Part of a small language model's weights.
Size: width 96, MLP 384 tanh GELU, 2.18M parameters.
Architecture: learned positions, tied embeddings, attention and MLP in parallel.
Each number is 500 + 50 x the weight over its row's rms, rounded and kept within 0 to 999. Layers, rows and columns count from 0. Numbers have three digits each. The size before them is the row's rms in percent of the matrix's.

# layer 5 attention query, 96x96, rms 0.267, rows 0-33, columns 0-47
068:510485496551499542450473515646463538465533481422548476502471447582498581532457495500579513499534523477478522482599460509482453466470470537408427
084:447470451515488445573483532506546500501436465568557440482515523395400513525496561435499628517526377481525538477477496605400432576534508499581436
069:480484495619519473522503521480515400485516369523453435445445490481510425472441409550436571490563472508524482555548480504515502545578481495554505
075:484458562521464431478545389472555540536537524461428544555464437490356470446470523461480564416445517473368441523593529490493497562512534464543487
073:579491395561470574462499487606490571537479388530472489507451539508473489493562532590459433448536518480463555527406451559477482410506494444520533
071:482563479457459399593484467441478498653475512521526565559450567490504447486534543505504440500455404454573471566490544493497439484514432484502510
072:509519472611482525380482541562494503534516582485482498535508556534505472380486486533483523456495533478541576451537481548453412482607610481441516
066:523566451428489507550466450552511492492503523548506418526505469476581463462494523522473522536522424542562553572447600542589477495591422429611533
078:463442405534529532503483509543530456539495538477622505507467470525520481472532518544492435417470501476567545535502504493456452528472451464493534
076:569486538484531435505496510523537480497557463491442609442510497551418478510497627532504485443496522478492525570514606520441556427439448605470460
063:554520505586434522534453493484473482471459483546509421558472527482592491533435544462475576598454545481483489552557580538486446488408458471519499
090:552480503452406504415529556495474543521510433540533475495511484457498449428472614507472536521628547441540543554389534574435481423495482508482460
067:472604602498511495546521529402488543630509538421476462518448550496443481484472476476412513492498377441468423457551510509489468544509511581561514
072:522479479499463480518562455538518517461502581477506469517480540521374480465440450479565510486446526517580581483526483477556558516522493567502542
056:476541487503366453455486488539539476459515409519545464453526497553564595580555474570554423468447515500495544453509467524437520555501518443437497
062:449457499505572489490529473542517513481579562575480447469549495472529524586506481442499459554440484500581483537400448465560549494450401559531498
061:441507462470540413505521398546450474438462507540484528461474482531390417423533525408515444475546549498487516562435510502417507478547526498411509
066:480529545478460544503480436409480477563537508526494467510520434552451525485568500478439487547459602548505453489602472548569537552509584466563591
063:521498577511529471486483421535459452469561455570542514429568435503514513459525562554567444484539523567487583464399535476447568411579524529379497
100:575488521404474511388513534582501472513487401591543610491461423454571554495458497503557500499524530565498572517408552489463424470511554492480540
071:471485505436538510536438448532534521523591478455521579435428415408589444483521499564494479486488509472548487458545487444508524467481496537454555
067:479513502589406478525503561493514514538547483520445511549558621566470570548520528480563499547518494493536520448578503435533550615482471450460499
071:560457426505467507499461514460510472599470497402545545492444424448540511496489499431477449563525459446514511564592540463423499540490481446566499
070:414525475523522575492488433535532544541423416481466471496447551418498525570412531480505557509514508544499475479470493552451454511444491511527574
067:566463498482510435486387535566522558411462515513516444522501484568497514516625485534488472480508486496551502439470433394552495511516406557496525
072:433492554531520499507577480526452423419540593529502521485497449485470528550512453494568551441487491520503507447508530473440457549573519460528350
062:478509587479480539564482398442505423528439497517466530572589585494426441487589527516482499469479553489616411449397462593453486470492531506448502
070:506604505504487512511507538465587466457530470553538449540647476476527533475507502513536634424459450501323507510524468490517446374465460494445464
076:541543537453466502480477474558475535502525614555482453528475533532493459457568479463363491491540474485426474446435496559538492546469482471546515
068:445493471568546466457472506481501499478482599503458426467469483516435475518563437478434545535519462393538490518522548606550501537503557420600431
076:483564420543492509407413491456505517496595534407429473466503596576536520493497433491496484472504499453459489456381536461398467429500482449449511
060:513498537477467539557569524486546439422574587501489452428492510476540542456405439595486459582523482584517464617576534516548497433532471510495474
081:449526473421509463580459449454467505528489523486520524510511430512516558464513574450553456469555513506602552533372484510443465511537466599485556
078:477537553574542448412462522489459476473555446544491484558462515569470447465445451532502403409554489474470490433498404467413543488517509549521515
# layer 5 attention key, 96x96, rms 0.244, rows 0-33, columns 0-47
075:491563509556539480502527473533450520502523471513445495395478454572450477558602577438467437468595515498502544484475559589549516450453546537517512
077:461537481563447434580596587527472547512481469566504498495549490414400506518562550554485399434457541576450541467512494507509481574455528403504520
071:451553500497534432524466528502531411449538464435567546522537443456495520513517515438448474474521512479461454539438495545511423574462511539477529
080:483524566566478505413473440400466470463577435486461509450552548444568489511365470516445562528458488524510470522480544529441526520485454526529517
080:517564516501534542434530460433467483518503505492573443518492537522476618531601511554592515485478566486474480451589563600510467392504499407521492
075:505487434565565391484542526490537498634368450477562533496539497449493545495439454528427501494492461556399478506529506459463394492500508507510543
076:460434440594434492479515482562454467507403443487558522502543475494537419568435502493442494444512492482476505519556443532411457532631540451518537
074:537458487431495438588508550530474482496506505552595486452490407479457457502483509472495524497499449496464505324473489520515588587453525499532481
083:515511504522568520499520547545452484438499448455579474497504514504458504520587505470546546442517519450503494437495464517534507393469508434405540
076:578449527501500556385515569429618433459528440497426487485549524559505525498447543519512496490552559540381429444471517515559463474502530541573499
069:398583507491580500569554458507477589542499484466527516570445534429421509532547454500492555510497490413330548504509546480473495502528490503455548
086:450578417436432472406488465493531492535484532430545519531518495625561502524510554490483479470475557495458442469559475527543527533438460432508606
072:513434472541536442614501530437517559516526516443484478514461490421506564422400447501486605561479514508538469575444526544469508525523516492530538
073:538431478547547504459538548486517503509457490501458498491525570473440550465511434566627541471495442614628528455461445571448507412565554529456382
062:422519464476566490483501473579520549462502427442494445445559431524552467616543470517442504582375527495495465491559483574574475486497500485499447
064:541455566545559541535540565486566604410467569516547492451510481503482534536517478559476497507622411451451542469382440509516535578512475568508453
070:446516536497524513415456570526513448500496477511524528503504437550549560472493455491501434448473458503505463524579567512448422414519488414555475
066:478502504442436498499551502525513526462518519423453395467547513502472493499438459526546549486421415421490522501583414493545422480522507578459493
077:448540453495532447423474380557492485471471477524514434551502572568510466440461524540531526392453586509534456541466518561527511502548510472521472
102:556468504389517476377475425531435389509499482516579476521561502485478475497517529479553444451462482499548454433530516462498493473496436477614466
076:596514479470522563404517477539473449526455520523536489467559487559453441513515640500526447379586539480547556497557521427466452447449473494510476
067:506510532563506510487580490472486508496497591518428518520542501499505528413581502480493546610495426523388561464510454536543501505557585579456467
073:492563524551439507469587507486334491524464491438586479535432592486576444568488523515533448560513477548514468545564473441443436462459423440445484
077:466462423660466430588549511545508540495526504499441470470490541478484574454530444496598384417393514499456566467545419476486457555478564471567530
073:490520539390503513605500524431493493424560510454442527485540421536538508473494494568485433487433424431514529537486294526537589574552504543507470
072:547418446524414476539559460550473503551387456512488528485517498496515468493483468504410409498436503431592538495542533490505496539465443541527497
063:505496473557471630551425536551550506464508485523516328528470483474521490495429479484469482447423480551454453465547413541472484518553510486536544
068:516543492510467487467560354595473512566585429454520534458527414518550479411500501501520498483564506451479484449450539497522492459537465518477381
071:490470578579402509561476525494438495438407499432440484383532505422418519487425463486375593485429495439485575472547399533468492530518522487513493
076:527457448563498601571456493539409552439517441398499534531422481461434497409529532531582530462507564527543574505466486550527490499501417436484532
076:569532486590511477494487527510618459599501489502499523472417507470521504464487462454498553469431519495412572498471535453524491489480523436466483
074:454545521523552597558465492586470570483461507427499558481407514440559445624439494420509612482553501464624505453452589451509549588508453480511463
089:548470532438539437398501489581447424469475521585559505584499527569557457491586551472579450472497526566558452437481508526521568448499467469477533
078:498465503580499422443549430518514613446486456462450559526514542486603464579483488564458438539583518595382482604538435471448428529601522432488517
# layer 5 attention value, 96x96, rms 0.197, rows 0-31, columns 0-47
070:496509574545498513544409475413457506454404469507531494446460537467387433473522513516491561449442435495527505503417443491502542468419575488521465
098:423405471549509537539457487547479553475499455573488521491536605557609523528459527531456473520581511585495443473501531445457539567480560630465529
088:606529436463482504531476474436470493482439396466471520518484489462448481548505577521576548520457497430475458592519453582580463535443454431587482
092:422585439484441569455509612446534495444414409432499513516405444522434532587487541560486518562505455503492558501531491420529439444500483469474566
084:421527528576491494548546429541452617451494531507516360502507516560450494515439473422603539462500457480555494516455460521382469501478428528508481
068:513561447499526613499586484525514544442509561466516636517489487417541448495480529500488385516485616507665506449510542415506551490560520572523546
100:437605461451444567471499453578480519549428479461458521546470531454433461474447502504469469499551442566531454542528465510513419508473398492540504
067:530439494471475524632437425458552535570486492503549597599535498498552513559517497552456584462576533467559541638441436442443482497580523522498480
077:566549432378415554548544490543516480461487456514565512532439529427562536529523517505517442521492542499467437508475497508613487533636515574528487
079:450441551548489477440431488381558495459573503567474502448389474477535518515483505508501572477519434494471448503635475485472609476429508626491546
090:517487552543505479494532519489488487475545606437504393467576538533587608482519590478556547433462449530495596419502491459530500464462487505510380
076:464527520395414532476597496461536478514427480555499496392455505416484446453469550557450488509473502479576450502541456407497413476500413556527442
088:459462389586522548442517468466467521499481474478520533525465478546424491658471469478572525502439462485476551536499537469438416469462419557591469
075:539514507631453515475533417499453538452404499457576525561469592495480550482454462683518451550494507504523530518529511511476486451439577485456592
077:544413500537502446450476607444469441479468482471488558554688491556522480481544485509464450538524548481471450510482465622494548523460462545528491
076:543501615541575441531458538466454457543448499575511517426532527498465448447485491545520600424521394501441456483510513420586450534528495440504436
075:532489534470544553558496531517566518549502463525502496503478391419535570387470532419479612493490483537558436565494537512469491470496433524490437
079:450505529457472499454526544369554463407502572407465429468512464497516511510494522518529576438527404556416535501552544493465430464424443476540518
087:519528468517444474528461452468643550453503490442459486561536441513501504520494494541490442435506470424554473534575546438577477538569496463517544
082:470437473468504548516526498595479558523550501542418449472530520483490424464559398535469527477510540503463493425483480614517518512431484600521495
084:454550512514447559444503479396498501512466485463514511510432439536527530527457557561496423537541466500558443525577538499418538559469541609437570
093:498380572543520506389493520431493515453559501479498456500659514522574497463481543554533506528567538437503508496453511460536490550573554622497402
086:566475517482504500481506385504469499518419521523568530533584582492472542452501493480515463570543553458429539475385383531495456535546585496507437
080:429423509580541501495399472573550545447568492522431507534455522471494441551471593496532583463575535469517499517477486488410481450461497588519643
100:408449527549479578466470517521490481519513436524451547519515508502569549509553493542454436555521472527416466370594517501442569504487527518547586
081:494569487564446482495523557461377553500534557527504480531477465593542537524476520496483491453531579509511495514517554462512481450504516534508468
080:534457555485486511508497530500478514478567507468479428494470426495498396472521464504486568499498439494613526482559516483520487432519500545550580
108:568465606483549454532467563479451449473489604604520506458582425497522420551538546489516588431495496544487464463421499484520465466501481480512445
087:469509469377481541494518549571388463466522478438505560540492450441583440503523406520498435466553501499550504460426471494522503508533445482489460
079:431513543512558508449544679478543509418562564436518480419448448494543439451543521538466397520479454480468424399491561498449537524464513478573531
081:433526490508488503553563424460480550559497469497515569548467516549445523528545674502510505458530410552490507572436435524501359595512445459484572
085:587464574478586547504549490554502482516474575598461425512445510543452563480518529510567507485484432469500594526510433553516404531493471505432425
# layer 5 attention output (transposed), 96x96, rms 0.185, rows 0-31, columns 0-47
082:540403442502573469483550544590538543498464441498493457520547494529482521484498536533470510468504421416429420494547529521513558436533480538476498
098:502506521509529451514448526514541519523480509422412472490479428439558515511516484481449547501466456373481438486510403453568531533473448462586558
087:550483509464456522507639449494534525503535496520503479462526454553462496466438435468460406481490487580489510443504531447478551464546599467521494
096:484575450569499590450454528585478512522520456553457521429483481429549529488457455495453499464514520619498513463476534490487530447479582404413514
088:569448521494535454459503447479495441538570531473469569530456537491421494448447459501630440509549498496355408495524533538454522516488523595400451
082:464553521523511476487503520579488505501545520625517385598508619590591517557506467482508519508497416578496517493409495524472432506363432480580485
101:479481557507431544430414496447488478366558432457441411473553563541465534422417485497462493480469573488461504501512472494530535393548518475445373
083:542497478446442514489576504579463525499512486478495528528418444474449490574453483480575447677424488509544469483539558518530467558444490426553478
087:498535540466459488488510468472521538491586553510559588419596457465479387518468481516428511544587517462550483469488488448526545575451534469548517
077:548514470475528495545512582542543542590487522443524509473482497521458559360513470565514502483472527560500520447529436507526432569536404527443438
089:502477494527506519513544474470545503567491541469520501492439485497467396465587462508542446415512513395460546471577626479398498528509501491472539
075:578483550511484475506452463569463530495562476513473506583480563548437477559446538492505503492575566414474550540462459469574603483491461537455457
094:541532476521534475502573520597445505495499490532489572495536530492442569490595545532441405590409532544477470480448521560532650492465553492469543
081:535400442566539468538501601610563523512556489578451445500524510592462484470503573492504506503569507552424491501499649613486527574539496539560451
082:465419503521398505584494518587556529424464544500496398473545489416455393503513433565493471471433435550499471493474586619436494491523506491446442
080:425570477418493518473579491467435510541470472449485554538467440485427504483421563528484502458519482498567526563570501557520474453565525532515504
084:477494523513457438497517505462420510485517554476478507496522585511447438530592480472546461513470509507674581551507481481491418496535546425491440
087:469473510583543423559538453568535520565515513520427550444512454483505504438530504425421398492495509516594456547539472527516472469556581511416552
081:484544497457532505596534549566460536480578517555612577414551477536499461531395568517534506492509471489470539432368474575534540479523554461480470
085:557575477492516477528506502508500553536398462467590512487540505500503536532526537393532510570497504455525485555567422467506481424557483504501502
093:492470518575481489429447570652590540460550541547449486548586649517546584529553465515550552458438463549485550450506457521507463540457397494488447
095:526604509482441535588466441558533587548457574405436448556428457527549446537471495407470489498509435417505480564520467519450504532444445488534629
092:477488559529538519469530531574532558441539459489443550540477532478565509607451479536434475586666441578434535578492493471510480525550435473507535
088:498579471560460540439467520441526489574493474478486487447515573545499535500491462540526459494406457490534504423509507582511437576474583461425452
093:507484536423510458513383586436556527500478539433595422555483471502497535475475484508515551418418532511461458523507443442594512459483497480422510
084:404469487561542495501558567566551489493470492446504501507450521474477528510435487485542443552417514518489410519511524473534519647483523511510565
088:456543472372511580525487468505481519509456548468494484497598531555457511479549552527492505526423500518573499502416472573459469504546534510455443
099:408563470468492481490492439546575501530438451467517507576480550499422517510441452464450557498435472556645485487510490546477500529546529513587548
086:453492645510484523424479496482444546476505485580465513565610551508481419548428487488419520498486565578596449492526480577408419543494510502477545
079:497642533459470449497490490553549459469501488486535498536519496515404473505496536556487515403553522567531477472424424573513488421535462546444515
080:503527588525486491423551483566473404404516526440401523566543471564478559560521410486542455542459543501445443464498477456454619513583385473471540
094:501494545445522447513588448485481535468486505522518593514475456398493473457576462475548585495564513504517601533386520399493519498545499564473442